From a checkpoint of a small transformer trained on Wikipedia: local attention windows, 7874 steps.
Each number is 500 + 40 x the weight over its row's rms, rounded and kept within 0 to 999. Layers, rows and columns count from 0. Numbers have three digits each. The size before them is the row's rms in percent of the matrix's.

# layer 4 MLP up, 384x96, rms 0.0878, rows 172-244, columns 0-95
106:431483542530534532521515494470464469594443433400453419465515483539574499523495466487505440503520459513487534596499478541525429523483515477471480565482427463533478418442501498550545521536491517491554525475507468448495463416533496525480489492456512508481519497449434478527494456455462478539
107:509556512529497522484484477559503534516488539451506556451559471555436470479490456416487532521489430504505448496432433432501488471446545436454481471494578497507525526538495450520496503512498518500544532612491454510502553468554551478588494503448498505472515470533454421451443508462438483541
102:449425529455421546421443452470454409514458498452500577592537491496540435530519463491521506538458512544446497469513429500543451544465471495520499569443455502477473535525551494474465439458535497528556523459544535452486539466512530580485506509519493465486525476557472520484515497460475525538
093:475480506487563482511496569508512526524487531459497525436495512564503505505480406469554534512464575525473499527462477460472538566481538445528545593503521526521501507497448441524527554558555461533496486557556458476615515499532433499505494530537491443443476539549507563461452440502541491564
106:463519492543465478534510492499511446483467478498446494503457490461449406443558557474479467468469445489475480575483438532464521509471504486552502574480585577599499496504499539442491547476557526545495547414561523507512504524470446492474458562482409503470484560512479523521443520457476464509
105:534474504536518575504558495486474568536539504500509555512532470495562525587407473521562452488536509528469494523493532538516508524540561475489601474488449466519461553367446475498463487548478513465479461448516439522570496539514508491513542499440510562491497530466473485482531441501492464429
097:525504498493551529524521446464426489474514508500470526485440473438412524477458528420462460494478491490477401457533472535500517476478490490516507488460473455620458476383530490540514488499439497504517505478504519499436506584509548526470524507518454422454529518519543546471450437437479531456
097:416475517451484505512399585588544509580477469416484429470507526540536598508553511536493465493458526523537551455442516490522537446413470539510514464461517502531475476470500506500491527463518494509545488485506483491492482489548491513516537506389483499511425508513554540542519516466494553455
097:480509433566460532505494499445501570550533465467464549499481531512591479512462448455555506513546542487565537522511539508528428526437521518566499585489485532422524538446455466559492500492459529508455585465493511465477513505494434479564475455436524526513493564540474439495523465535471496563
093:434503489504406438539387459510449504490538506533445557509472446542443488493469536533484513518578584476509506522507478460536438512478488506518455476456497492463510494544487491493488474434482553502472525487414478464506458494510525516613484473528559531495424509561446488529475460541535509430
097:462457522620532508506488555459446481515493515554489484511509481461531512556498477525526536497482630504431472482518548469516450534495550458421524496490489563525495467454517462497488536452480533506506477384458537475488492477544459498578570517400485463549523477477499453506494475529537542514
103:434423551520496542509523509514475483572469555458493525354508523456472528558574553528476493521461465482576498527450485515417447450488508473523507507453504540521483499491567476481499476522527499475475511493492547494404499459497470522523481473576461513546481542537585532521486456512450545459
101:485543489456457501456501516508548502503478517503465511511407528467448470559415532459547493395522505508459481508473472517549511470544512548457443548538581538481443500474516540551469488541468485522488468485560557481576530526509384551492492515458465519514412518542514525552549475518480467560
088:487513502509440603483420455483465451502471510545517438492534540495454529538523536472539436481484552523501513454454449476493498480504458493526494608518491543531514431523454439459440550518457465505441559525567454525523519556525503552555513516400521474482498457480509466481473463426523456475
097:530503516554512492457509502458483440500491480469517499509483424498473513524511432443503419514472493438505503533461517502478512471484567414520413530413474561491465516482413493523516593522451431492506467461442485536524563536515506518495465461509519409564514555510526528440496485453502411506
108:551523537449511533499493426531560477499487559525504465416506500527529499554495490508522503520465560576452459461448498541496571488621467472470477501499519508552532473500510504508543590549493418498480488477400466444476532487547545506477522509461445517477524552451456551501463535547452559507
112:480445475484561534492578500464484494482484518534490492537437484445531429492498438559511555472467499482477480453509489468529499510548585571561523505493551411512448567532492494497423480429484492495558514536529527497513450520513587527477545581524591530523470459548547488494480479549482464446
084:534564479530480565457459550491473421543559501491441582488561515454511443484518553516431541458422504476510539495470559487494533472395520505485522531472520449583478495511499518519506497511447537507483495478486564545529543532517530481412541452465503473479489483503481503530554470400448439513
088:535506500499495518587492427552525501532412519480535401435600507508485510503541387543478486493485475522543452531443483498482543473473482511499472588463464504475466510520490433499499517504492447523472500485476564492555500557481607452483477468495490459498505506541492470545516562445437492457
110:565457523481492495498521453502456476482607486489515504448509429460587449521550456512550486497509572501557532565506496460540529510476505550519509482506419581470511490451536527531481492482493515486479464428510420552479488454439533410442574469560541501538508443512451491458522522464508516522
098:457551432503559503502562477461524510536457481486537482469474511429454528456403530539473565482503484510530446503475528536518464466412477546566452468551466420487499459541452493452398446501447506436559545489500530481490475469503534531482519541540501470518453433562507448496493540475468531485
105:474492534553551516523486549502530541513528449530482498491471542504448563544531439480526518456451498489611501511548553491564497439488450511464435544442455539555468377559518501508537508538500552494505518544487490494546528444521469527478534601521560507506543534434494501496578467522492522516
108:556480487487485490436548524481456511552493405531524500557488491465553520540494502532478548517498484498529566471398480464451507478472559486490546476445465571547568553483559491612460498507505489516482559555471495517537534471543447514586525472548497463485527502523509550468544477560487415480
098:516410499472454498522503504482538490501454433544513477494536548449458493508451485493518508458513498534455531495574519551401480476434446566510519536512465514549438580532518497467426481478469528445523433487555406533483507490546464464580457520493554523478554535509524450537528485444562490472
106:477434550517546490512487503466524455571493464502515539544538486501552544530473504545479525463497430420474441558476524496484494431521505496572566520486518467483431424545513479466449444466575525448501490546525509448448568537470466583491499465528483457535556489524477451543402458514518497525
096:400423481467439566510443506492490492461541497509482522487515466515485494479524434496530580521587522454568456582476514437499528515520508520569499488499510476533460468490518500470547482529495471519505493499584501501463538519468489512425451456500512562501537586495543519599468486490547500601
096:451488455438491473422505469519487639462454493458491563497472526549463444476514468500442506503480443547486485456473501489525556536521532459520504449575501494575488546489528468508493522530496454521466579448481477538560450463474453542576555472465464502495554523495503459468557437460494542470
102:533499462482470528521519528557486428498493529497441533475464471493509526524490573499415546471511388450475467554530538445542463510489501439468502597528511545538504495554438475475525519557482577526536447555525453484471435425499467523492530496493499499590519537447460529501472525477543431475
099:455414439498453515493489473573477543480444538509498435523467514444473434461517452513477508525498484515491479519551452576498497511464471438496531517503469527488536450549542446497514540558531535451482512581529532538467463443576468526476540452503433443534501558459544534496524497583524596507
097:522531470447514503509499525510485567499554433472458505560465456509472388491570543484499522444521441479537422516521444471509520537529460531494552498539544529544491486524531573554504459491538437533570519456527517519472475500527504521567474451472493420523432529584511557537551472452467535470
102:489577558510493553508455536594544436574508492529499564505556523487549451508514519505551480459546532503463547509445507518511462509519465541528485500432531574450540458460510477499463529422539483467503551561469493562506513522447517412521471465477552404537513500454551481430498504537483526518
095:498523533496417566556471507449523481478519501580569515590581501448539534490461495533536554499578490494539581455513512496464528463599442517477529475455542487503521475502524554499507502479455523455477566501489487491468491487479524467537426467524524581543520493445548405464520546515502499502
109:530477423517454492528525447454584421515504469411473558527476516531467509411491467494470476538540504508540499496516552482482491548473469493448494514554462467537531559496476510479473449427484455460496503517569477428503506451471532504512515474463555413460490387555537452524468494507551449516
097:546542526453492486520510467456576511531442551555570552488462494509529465508497409548496499564522458520480493465555572522492531483478571448499504502522516542471526476495423490466450565519460460559484511494483579516520524536465482518461489517522484494493554405559500395440515560546503542464
101:503462487407482448494573594496563447499580591497508539540526475530475557529455583482510499503490551447448408479520507462518498495580473500507477601485478508494499488488544484501424459521531532494531511411487474475498511493529503479539475477538489451486507443500476439540472463512503538446
098:472464506469520463505448472515503580432542500522546433460490554444414465461447544513485395552529560459523481454493529525472480504499533502515463490471491451541491491514504478472531486442503511513493411422509477496507444504497459447484561478458480433446473483523552466534482445516399550444
111:482498467531514503610494502524486521510542461561528433488535513507520465560501502568458444474460557505563447443459548524414522455521429442539479552500522520550545524475531482472466497427533497544449485485478516462560486549502514547442525462477493407433525498535487472505471470547458425511
102:490549510470414550502452445437444513488436452459442525446513556474447497514498450481559497501508460466476539559484476511562477453522579464556533473430539561563526535499520491458542506509526441511462489531490504493489534421453516504535521527475518498520433549469495453376492546525487484523
105:583536469492422511564425423457521476487520492450496475431467552523511473520548486569510529471512488500505521468489473563466468541530459450536526485535519575498476494604455516483468532466492505550564570563467466516544487509478460443541568512492500472445504460528448586511479455522518537534
111:465494398580491493525510553489449490464549536498512539491441516485493566446498461561488493447462519471542587524471462499584463510466515485415514495491564491498543543505492555496525457491519447458524492469510508550574510471462552526508595518520535457468500526422486412436500462482468512473
108:511514466495477494501515471574463527455550430544593456446437468478457459565497532520446537528522458503474484476467567458556470437547484494435487491446456554488508521523471497600503505533491497532484537475499485437429546601521491502503482524463565460489484557522474448522504531498462501414
104:525561455520445538453555543570553454487530480504481458417508494487475500493503452454455490481502477506506469591424502548546521532497473428505399488471510516572428513548469537474504553566466456457415506499526512497531571483521405522514507487495552496467452472462472476528502440467512492510
111:533557559457513461528455537482436503524580514557515565502474387441477526473489479480515535457531492476542538459449475481525543495559491460499584437459477533467498548537498554434470521512587421464503458504550459538483541544507473467536502467478491506472548488488514404505517484495464563489
105:481532506440557584496480416556528511528515468498420522558523533513502530497545467523507498546479544502506463509488438582561514508525480468573544491485492481566424508524509519532534491388470493476466419533488470490515455478594462490481466477502462455516411514503550502557530513467559502543
102:567446549453487485509518579462459577464495532459493492466467448505550493444515419519493518459549504478506488461540494558547580397512493521516474407476493492557496494547504557431424476498504493519469465455549523430514515521563488493530516448508448446495541497420465513553533508526510516511
102:490553446556450487528551561525538471478459418573483531528510525459537476415477476496498465500467483471525555515539480459497513581510485489502482449441545454488510456417587507545451510509507481516515554424527479508506532524525491434454560440485471457499471475470574488454512403481467473535
093:462516513466562540508530441404504481471458495491538512512524521457527422579473430496507462545579510553531537482483469526525520560457571522434480517518527531534470465493508533557450476464522505527539482585519519511439497480515612616509477490489459514544515494445552484532461473483523499488
108:593529513481532517536567448485445531493462448451585496484481544482499469506490465525490435526496528503490514555516502463455502485397530591401474526483514451528515613448528504530526503581488451530483514484473431482534476492526583509520510475480524499491469471446509465584506514536472483483
086:477503466497411508521504458508462484554485520476452470484513544442489532528488536489485451414402491482495380476471475494547412523424472592496446517450554520520459477503441469486489462506494473455516502489502525470544535498528526469487405499542517507475436447477458486479497407471485545497
090:523541535497507468529523513565484439501505534478454479470537444486461419622474481465471488498567504478529469510495485505504482481489534455523550474488565421594404534517512500503444392480501539497510562461493512531494468498511528443510550454549514586451529500460457464448535457494502509533
111:569499534474512471558522517504527551511485415506487488460528473497541484445499496510547453512516515508500508536504422515553505535529532459426486557465468514477378580454467533509573478488519605507507425459500450571555503524459514565510485458484467490439500523520519443506557529540512557463
100:485516505489445508483466564542572546535441499481454559546555485448462461500504554466524537542496482518476515507448441481496474471506484554528581487480500453499499528470549484468472458559498510541440503482512387437516483483545561535495544513449423457499445465556517464478491515482387492426
104:534478537533445469471498436502454554528559531451532516532489417434496502463486501551542522565547507437525567515451472495518497480476507508538470422576485530498464439477495483527489557456490540502506421396495418564483506498490454445542520500515415530476514521504453437470532567488478508506
106:587536502527504425489579460505465537554489449490545583464450476477511536591512415466524516532488517586445481545478507448504483550470480547486473490474451540454571523462471463471472485479489583457538506468482550476500476471518521541502538458445500542445485488447452462439504458498518438508
100:481460526482599550503477538468515449491446526480425536453424416498546524505490499516449493453554498535491462475492464482516433480487512487509506533518560475456501466540526439556472489478490522520495493521564543474506504411399560605508538496561499489589507505571470500505515542511458540515
103:533441555490487512455541529463541470506471434539527445516482506504554559516472444491530521506495457474446541469459527546556498501521540517477418494553469475522516532481452466477521517543509477500597474438555523481481476558534464416447544566602488435467500486506502507511564496594455454528
112:485484532554423535508507518545541562473570499474426458422523498526498488516561541516495517471480449501501506466552471510471449534507502516519569517501496466527377524428525530535571548491589491489470499516599548490544519484538503473488512470507509471541552521555511408493444425527519485511
097:426567508487500489542396522493440443470463536480510532510482412512534533516439525476498503504515481537495480514554505554527538440515516515561538569550517520417512512456552431485491463567448517486485511476460443480422509418483442474468585443503466523452451488500439532500459517488506481503
107:526513499478531447572547579476475520516478532446546485472497488461504500494570524508491496500515443553477539470576479464534478407491492476387529521469504540532489502513551562482462545534469412500417518539478509446436492502496479444464491469465490462565452495573511395516498488537461500475
102:580516541414391531608473497552598484520498577507486487472522462565502507522539494483466523487494473537541500467499559499449499445472408507492519438496453493514487562478482505512475476554563488586516462547499494495443502546485464503478441472492510510439460527476460496551489505545462516473
095:497530541526489516496505522577464575532461505485496576524528510505469453452521392465430568536459445482555538508486497464467471487437525449513458518475552570507472485455512513543502553477576528439532549484499507567521467505500495477498449445450477555465589559438501491534542536464546508467
111:525426403515498508558464532547546525516516470485509465460545500514438514530502524489493484538453491581516465528532512441493522467465515494552485513543525514556493615495477448458463519445590497456498523518465490419457441495529536554414560555487466518501536550501531479491440442483451455524
109:464467517539529552506536501500544518430413548509475519478542473460528492510540482531510460501555459546478446483505423456549449421562497423502460486450491541527485512451494447482549508473570486485567558484532502517505581424423470533507545522529553528473544549513525536518506397494506494477
092:501450506423518554515524499539510540504499485424478459467550511521475515480542466439512464528528458533547477566476473531490595524474517536526449440472503493472580512521488500443422481444502500504550495446466519525531457561498501549551473409518481482448480409439551465568445527451515544527
098:503455501519455502533487477413529418502510460489473494475443520471429460563514522475538473490484560501457531510507501442560508537515484479584558433499510522476483542471474553593507473542419465468451465467476489543455485461469455482442477470550471446387504533490488467507496503472409460521
099:516536505466477500594517437490560541506451468514400438481531507477483494596530463439476454493441468567434534479544454604467502516527493554549542497480535478517509534501474508521520471512492498511510511497471468506495489590447556530480581520498517501509465511525487437520431464572505542436
110:524500518554495509454501547500540572491540435533513565541576534565542527493461457514428479525451501474525508482529538480512447503526481550478566571501535531562455495474519525524433458526440503444567567533529461457487543421534508573466519444524571457517456543501507456466488438451490493509
102:509563475523490519547467474509504585576500513512507468445486470490500545482520455486435489450471530492540484495508489452598435499582436462457459466520509528498523503592484480483438500485542561444572576602469508462464461419506506542503533523527473529507476522505521540507538426535491529541
087:455563551499468536477432535520437469531513445526485483491503539482558495499452478515490550436515566456451500539506509520516422504448515484544460574494546490510437472468481426389490493460447535414531481463476523471523476524486503488486465455506482546548470422540545507556539514472534420557
096:514472521581508514531470499441534534475452454490577497496447559489507497520491420480487479519522530480473559419566467537516530569520573500465464567534498480527536521522486491544446521482497511534463451490519495414458519446464478536534490478474583499482510593544554406462485434501492509563
109:520431444432456521450460513467470424537529464491474518456481487503486504538475504494518485547545541461544460520497518488523524484523602601536502510425491496534485570471587510435528462428547502541450423534447468508545458476479494568515519435475469533492474535466419525461480517500477484531
100:477528497547418568502534510463497491479443495514577528477478507609556482586488525486503582436492547507530548532440503492523439571479425541450517502412525487460482466512524418447550479493480554515564466518525499525510503441499490509476443494470506536474456472500512519522489504481429438474
098:500537456543480537522543475487551574494480486395493474531477476518456462459488443493475468515439428492474552540436555530531464540469497499474491576458496511447447483520529497544514528539509520441527559456483499581491507515496465520532506475489513511505433516458480433469485491497550581357
# layer 4 MLP down (transposed), 384x96, rms 0.0878, rows 172-243, columns 0-95
103:511512492484538456536516486429518466535453510501451460425548527460479468477502487487505486520502512496555503522536584525472562494590501515447424507512450538468532542445553478540505486496494499536543453545421494433514501492496523598464496526449572442539506488467424467456451426481592486511
104:501510540475512462532484457520479559450536473571524428532496474496528544491488526501470519425563514432458525529527547468585531545532497544461526514528455579489592450477548509475465502541550399493576498499539547593453512511509485547488595527448507501539477515525497530504489492543459516515
106:504433513523593500497531530545473509462517555475467547599517485484475460434477500471527569493525517543444499471506506485493508509511531448440472481473481419493484510420499496503472454466485526525552617549494541419498538490458475533505531438501476477523528467466450506469475459565596573496
092:497482444526571492501486483458550464512498510503528473474591590465545472454444538501508484490577536462568534513450501442460536430540491547483487533573509510516505503484463493455519491500544515597478476462455485535539435409537468520576443522529560478534479443517514515473464472437459545510
100:444423486542533607529537495500491490461495606542553473478474569533549512477488514474535442512481553480534508470456489470457550504459480482506490502528557538475509445533474511534366433436504518469464529488529491496533463515468495543459425524420511537504535514523487466514423460473540503514
106:529495506508490487532515482573486545517525547512516476549483520563476557512419542531511490458526466534461480453441505528550523464486621470502483498423435443447470454454505562413512500562510485466517479467578547477484484554514510413485516501470610488516466473481462537544541471530475500497
104:469500450473456461480488477508509500497539552521540556463429482464544512529438458424407519464544518539483509427502471521513537432558420464497507529468537493508528464525468464509516505549459582535522577525469493530456509575486565498481477524554460488476516511535584542449450489439528559446
095:529519493541458506445519472478533509432572489494458536470461484465531510575517528466488447520481467449464453469511465528536461507541527441524446543563497522478554480543564562467472513488512441507505574478458481580525444571534515522578451590449490490518545460554507519518450457576486531462
096:497465483553567510464461458486417445494463495533479421514462529527474512486419485431463544505538521504512564578528510535462539430463501477529485472491503534518521435499508473502483418463459555577517582478519510521463506552524455547507521484467525509496435571495461463552472462536554483591
096:466448510515596488475559516475478528497500456535405511502481483477540442555528489461487483489443490493504512490413509492387468463422553596539513535486513444573550516466482487444497523527531557558469438521498493482423503513483522469490522504501554529449522437491544538546497499538514485565
103:537465473529529488566514533510442485456573497618534470514423512479500487513539518481528534506550528530457462505503508533464551427473472551521568447510505535505516487520499508465458474529481465562485615498531519462486450438500427530535491475427484423507574535507473484525457514548524498581
101:512468521465518511496541444547507488468469499535534494319503421476475523513523505539454383531479571468464543503495436464473441555490556479502504482458507531515516499507464472460513509502517511479589516522491498443488523530536506558574443543502527472544537501502486490478507469572495473442
103:513562482485513379492536509547490569527469466513471506500409530416460547502525497471563548450521592510435483420528509529491527403479558502479487479547499446492410490447511551506521520520487499439531481528546466517496492524485526459520531482437546514446491517534435516482503554525507480525
089:521481514470543440433595528468455455488494456434472512493526512441559478554555465449477507539516505520471499513564599472542535425466471588531552494566512477472511482516433476491452541556510478568496508513495527488537463497472545508515472550438482491458531514455586544507556500538489557497
100:489492597517544460515499531517503492474477482452505550548423490567483552554453508500480440524477525498454446501570528534451492532465550515528497535445537547404525534524510429557476552482452469488486496518469514526501467530514563496550457490520540486517523619474519598412477488510505467482
102:514496472562520450490453483485496514431546527514428498499450513527538509515510494507534532469491482534481463406486513573496505567536458488542521595486560534521598520448491534461555577492518466463540480498457576474508495551561534519466571446454450530494548520469501561536578491501560510475
104:501508516491472504454561527518451552453497538475433546465397435533519456532450476504510488486522442381495496469502498506438530469480421484512498566537464512595544568566564504478455486478487461489491498479510509457481469448494507556481426505499473483499514543491451482414521466543448546508
088:539487517485442400533525411459549501430492547505550480524447474476431520498516553438516507489437469543538408479458418501544466549453514528482431472463529515446493522564474479510541562558540449519477514538481468509533494566490467500495416525510486474490448516502559530476497516546547484484
093:493564514556513467463494469534419531521473497446509531529461499496479512448557491488506498464557530494444546541467514458502457492520560557530561458536483528478464495537528576483482519442496439526499410548489594454436490425479413539540466458564474552524479488483510563551499513511530426488
109:553582362504525550515544469506496466512531421468537501464502463443468549475522559486497498515493466504486488492571494505518475546540530600535464486454575538442538517469432462497495537498452534525516525491488495505491434538462555486523491454552524554510474481415538520489472481573524552528
092:516432497558388526441487495456550456466507499526449562493462518459537515550528477521444454504482560557495515494548481511500493478496489484441517553447514574570414471403481484587537458550510510488483487503506497455534544488555514438463458448483485470478482588503541515462515472533525468484
100:466537464467572517447531503487511607484512458532488520485567530447530478469513449501513474465493551468590493485557527545564499468541484546486466529523465437425439474548483500520543473513423533450529480503548495440577541504533509452495531503494536545501465491420515468495529447523526557590
099:474540551441508478505500494517487488567526447471497499535469569443531533516518551611528502524518510455533514473443487517450488628498514499537562438525473495471529475498553519501502557451452471547517524477540505514523536515505533553492473511487390551459426480536528520495468466556604523507
092:504510536527521473487512491540407446462508504401490439478490477489504525407484595380448473459493519515454491506488517524493468490466518466468500512578469439470516516491496467454448528582538509585486481485468488527549490462532458470465479487562485479487418511482546517467503540471581469541
110:497436461414562444500484516467511579533478449434450518520497498583511519546532541551494519486483534516496423493504528502556513449479537551561504472521508556483554507529507478448461530503478544486552560536554421505483522522461484574565517515471505511461565534533516483437393477512509489556
098:583543557541558460480535524456541520476507540435566467509507492551500531505575536506498493511493568521496492476438453528534470464550440551494533533532445511415575551423500441525445507494504552486512576439487471434508494517434497519509498440528527578496446497493534428502469517499487513474
100:528521539537460555423503551483503458440511529495500498514542494507551548519598523474505474432465522465534474539516533443512469542405456413464463508491510516503510514500504462524492460462543370423504488469513461591492510473529479446426455472468489508493576493527513515493508526575518531519
102:501546511450437465502512501487495522505520521556443520429559495461485516464564494488518500507519489477586421463585587513499525464493513481515439490552567409497543428531435430541540473490481517495426441500512472447519445514429479519471522529474561534526457490541453474536459454486501482464
096:496484544486532422532513523492508587451521530492472509454549493515534557485441554456467507455476469418468478469506512477545450541516523520453452501489515537494547486455425566467496549604484511466462470535530448445519511531548390484514491474462536468478486418467557470453491514455543550533
100:532493491449535454492459532508506460500505400475538507474532530479480517493454553529474489436462565443492440451523478536549503583496523451414462471508519411517424505443554500434437482491417459499475486495534465541551508481502528569462532493479486478415453522555492527559499510489503461548
098:450510532554501422460494513514474540535453481466446542469526462499487446502400475544464433460493474413443480510495522472560554451516478511510439536549470467567538516501476502515508508440470461531451546549512522557485472473501599461567472504492491429486492520489571576507540488479472541439
098:548491492542472500454506527487495520540527502489492466501465513532499518504526481480483510448497513525499493543477448548500558506410584504514447448601482514551500479505399487518572451500569511582453518511446413536532499501451512561435470521413488458505481456488538548546453485552431458470
101:544500501477617481561481532545484523462465515446474465458513430499436498502514503470530523533504532523460563549485485485519480537588510492552438456508473529463557476512521506563497498502527529453570522461546540466448384553520512513533426528511551489522507459437512518497503579513475418470
093:532462488537451509483538574449485478535525438485550468474532481407482479527511536538432443390504515470558551530487469486491532446532468523511473497563483409537485471459509517529498454471515537579481493503546522534438512536548537497489421454464452472567495543495502554531497465487449443558
101:496502499505476445467454535498442512513524575545432551487554542439462444459423528496581503468470465456484467485485534484457509499558527540547480508559448513437558489493459433471441491520487484543491519545528448482476552467504557517496462533457468498416546442498450501556396482464474539501
100:458490521488506402564521551528498571540516531573556425433474470477487495474436499453506461483556504498489486406520518464438516530444559553515512499528466513578523515498482489463478576471472572509462493502499507545498518450479466470463422486501501551498586511501530450500471548528407484483
110:462438534463479459484477472581468543460528479507530522509465553440536482515481491570489449501538547537469502490471490533440522506565438474532531465446399443543430481522530513535512521474460567545442428519541512406473444464412509546515513465503556458465546487527530528519479531481476493473
098:448529557473516494443549468482496466510455457491472498517489551504524450463494569572486480491480473448444468542508496512540503455555495546515586531460469519438529519489564509455524551437498488484426519479488477482439502422480502548433446556493528451578482495432511399489460577501551484492
101:452522512502564478510579518529549571521571506488429505550519469524509447522492516470498514484546547419483507497531629497552506486529514492504492456405533480466538501469521503447460501493566561503493439457525563507535504513545552538457478557510469503528486524555534461505513574473513404541
114:449551518503477498523485479466436489463453558516505431500425492490514496495519411492543481490495508489476509516502551492561518479469485472498445521524571476509532430452446507514525479470585490518578457486413524471523488465453514512556600528550519536560563483455503461483414424563462510464
105:486533489532438525454597513537435492537536525559508399530465458506511451516489597480528547532488460465486510518442504464512500440544454489562513463549454491480515507515467503531555525531571463456613471472556539495537476535474535460572455482512457530514532540541499434500557489494535489496
102:479579559561488498518518553527469528523528547447499467519537499527533507496508431484494487462533480475492587497543560513511439495495454572538545557548563529531448504572455460533484439531530511471450473462566404506430527525501507452466485470499447456515494524427428516466427508536505523474
108:532500489448424506473479531559488433500439484464510555497538482414491455504426568546530453411480513515446479576520549544551567512491532483505496464495459470471428485481504525552561551492469572466555515438480503486453518560501533577480491568448482497512437484491503480478492501460548496539
105:457502494556558501514524462471486469511518506489546504564524557493470531518470486495523523522488523450456477427498525533451455438456483471547570466530465446495545480479528571504519466439521547532435488523438413520481541479580436494511447453498440584536394501491537423517491538484537462513
102:516512480490476482449433413499470457520494486528554452505513488510557555527562465491458416435523540524488494508507543523499519539454507448506513514522577512467571575517523476516554483405494559535464462525434457477429527469473532485556437519530437562490476495533593502515523446550531511505
107:460547522500466464526565465613479508437491502563490534463491517466506511477482435576474509532503519518467462430520464496507509584488473501498484447522525493462532537482508472536440456513427525573519454475562461549450473516538551440432532488484476522514511508453457454557444453448438531574
097:460507519489499487486524519494475471539491430460606458585573583523487480521495492451491540524543453536469506497516448456477532499505518482500496585528518505477420488496532519526483557547495454489459463549459515525488511555492502509383495542560394481508459476460478506589516427519495452495
098:487485534501553468518545485426531506439449461474529441466539542499529517552459467483441521455515566508442487511470534479466470538431561569572544463567509521438474503475521558442527557484486463510447439449482512460546530558526488530508483426477551526516508475484429499544516485521423576520
086:526555463491482475464474539389493522476496512554453481523478461481533451506551548439523531520477508585478467473585489512511503523532565475517525523477556565574437512525532451523460487525556492565466511490400466522497564505560534579462508457458466464507539516467561547510524528537521551508
094:523503525564481516551544543524481493487440534486510430554516528562495506625495513555513466533514505554527558506558453477462453477457421517451480484607461447559454523526453489461484498463497428500447521476487512479494521477462443462448549554552557491506465490491558510528454474436510507490
101:532425515447589403517474552499524536546456453524478495504460492550464519392481486522548525477532490519526493516497504488501526473503486564429531544534498520473481548492516546468516452487529565493474507497524538463551529506455532488465535515470452510512497512563442515573474540385609514545
098:489527428529494498491533506570560515456500471527463440501396557452449485502499532512522495618487477420543522533499529522567498492496476452509488479567386584490508470512534441485491530505482531520457434522495441515536512517484588560480534554492474493527462439507516479525470510520522541488
102:541505518490541467508520499462509508515521608462525460514592552513560484487461481466423480484394502497447507505485521466492516538486430503486527501491504476517534424531525539480532521464528486517558464499484495567522507527404446521529454417471475531436576465554551492549483561523530547441
105:568479512561498455540572551504528483494513478505534544544572445431489462574496425544488444515551424551431462469500519500540475471480520501592502511548486529460509464509556520509528529474510502422504525518524560527502550469537532444536563468541541511432487531492451507487571519475466424504
104:491486460533469506535412534455413555506402494509520498530563446510443473520550444491429485483466462511466506491515537472498447512514466384537464544438513580506497434525486473478523534529515538445459552484465517434511516545568506517554458523465519542487489548483503542545504530495531426510
110:463503530523487560515519562496512540513526425569538474556499526406474518563499491403511493459500512516510509449468444472501474473510566511517513418496554512486561594467511507506519520476495453514560486497520530519536486546546570500539491572488556518426508439496445544443456494578507441520
110:531479487447486457523522461524559398487444478531549458435499490467547454570474536537439457524493457512501553490504525445458528452487469461463494465557506481489474479452597531476508523469479591574493467556496549486507467502533406505424466489466492506567547511545534481561482485484452527529
092:465458513482555542466508523473523501532530499470486460529510449511540475514470472518490451445499535481478566470527421536482485454523495429467469445477557542610423411419527502430514452494487480500402454464518487523542439446493478554519490504497518485511498437510480459487389503481547484504
097:517469513513553532422447541499465464554447496509500489458560493488516558536522509505499570510531491562485426510448601570537524465390430455571505490543496522471527502508512473477519484479441555568465472495537460565475524511489461472525517495477450535455550423452475477503477521502472498423
092:475554414495535483486523514431400430483505439441557578536441470440506560461503465473540582495502503514500494584452480468522523537425458504457544498534544481468496474514520502524439477420494484463460492430531554512540599489532485467500540494509420517483502494500480472500512479517510492516
096:507531500536466564456436534484434413458500501456495421498494471436502532519415508490472479572486524485504546467518444468524541586470488494468486497530423469428528507539556517482489427514490503591452477491561535455475521541461528506473503448546469454490557445456547474470470533477534468549
113:515474461544452402440469457517619494540511545503472478460599497553452482418520521488499470488483476487499507516516536431501504467473538471503486466489459513423423554568544482404462513465558499463478494504519457444540470507451503447513511461471441533494545513497446522538479539505478463524
114:535548539526430457529483477503528470468469558513492595551495406538551544397489524551523508447502481447453474518473539509564493501534521526455512512418499517530532546422480458499423508498566501453522513517444554425520492482493474500485553485513514479516549526482525415499435494442463523494
099:519519508599479436552464551454473535507426535550495472457400493554466532537499509450445584482512451473556507456510513523538482488568512530515568504532461495514454531495575512594508476456536512525522570522466556458494507521488501584530532509492521512489482536512520556480519420524510458548
096:420537484515512514484499571498537493462471498560456425476560498519413489559502497487512538467539518486475534510544541421519470527511546444491554467472535478417415498455437546537533467477477496478550448532475427508461494450527538503513491472512588445461543499529519536487513596500455445517
100:491528529497513530492463541527618547546492478478529489544521493528552546510454489438441527483508454564505525488454561468539510536495560438559506431519508430472481511521524524529482469529527567504452467436500463449486501423456489502449550469431426515511453484439531484558514454501474405514
107:523471392534498503470501495521529536572563530538512424475544515560459461513453511542487492587508524482489493477516478501496501512505475468534540546537516484474479450562488443476500516504511495525551490532537479511555478387500499508502477369556485505638513498475496467467508482456499569536
099:473581438521541530535486505542476537549563462548477439531566484503529445477559497477491474529429535533512483501510538533503529445535411491513479480526503404518541463435468479515527421492525492569549447545476574508574533497562533544482516505459436512530516535551520481556491454486497518558
089:532510446508405434568554460540440501473493537532494484501417497508527462555523549475460527521483482538437500450544528516486511467504472503506560457526485491557495514442574568567451503555540498461450485500397523573429530487529501554524487515530465476483494521489534549427538455547489534494
097:556532474518489510505589517518481475534592522458504502549537547519511475587498579490525532522566496599509495472496470485507499485468502557467497487423411444482473487448470492459480547508510509556456442510489481463446529443485561519523443506575559517486428566432480514477502538496492523554
103:501480534517495512490588451487551457550498477464515467508489534465481507434535544529505446563521411456413495521486515472493473577456470490499541539545501490475511520507592503460486530445499401493448530516513516446503456474420475520463443527499492481455488441536463432481459589428462488485
097:507548489466578439575573463438471540551499438506510484523533490485551477497515551432466514527475486491463433496453579499509565532504492490494519531518571406461498545483500545458603525411531534500525467518423512514477527514472497412500567518538509501526529462544457535498516505530470519497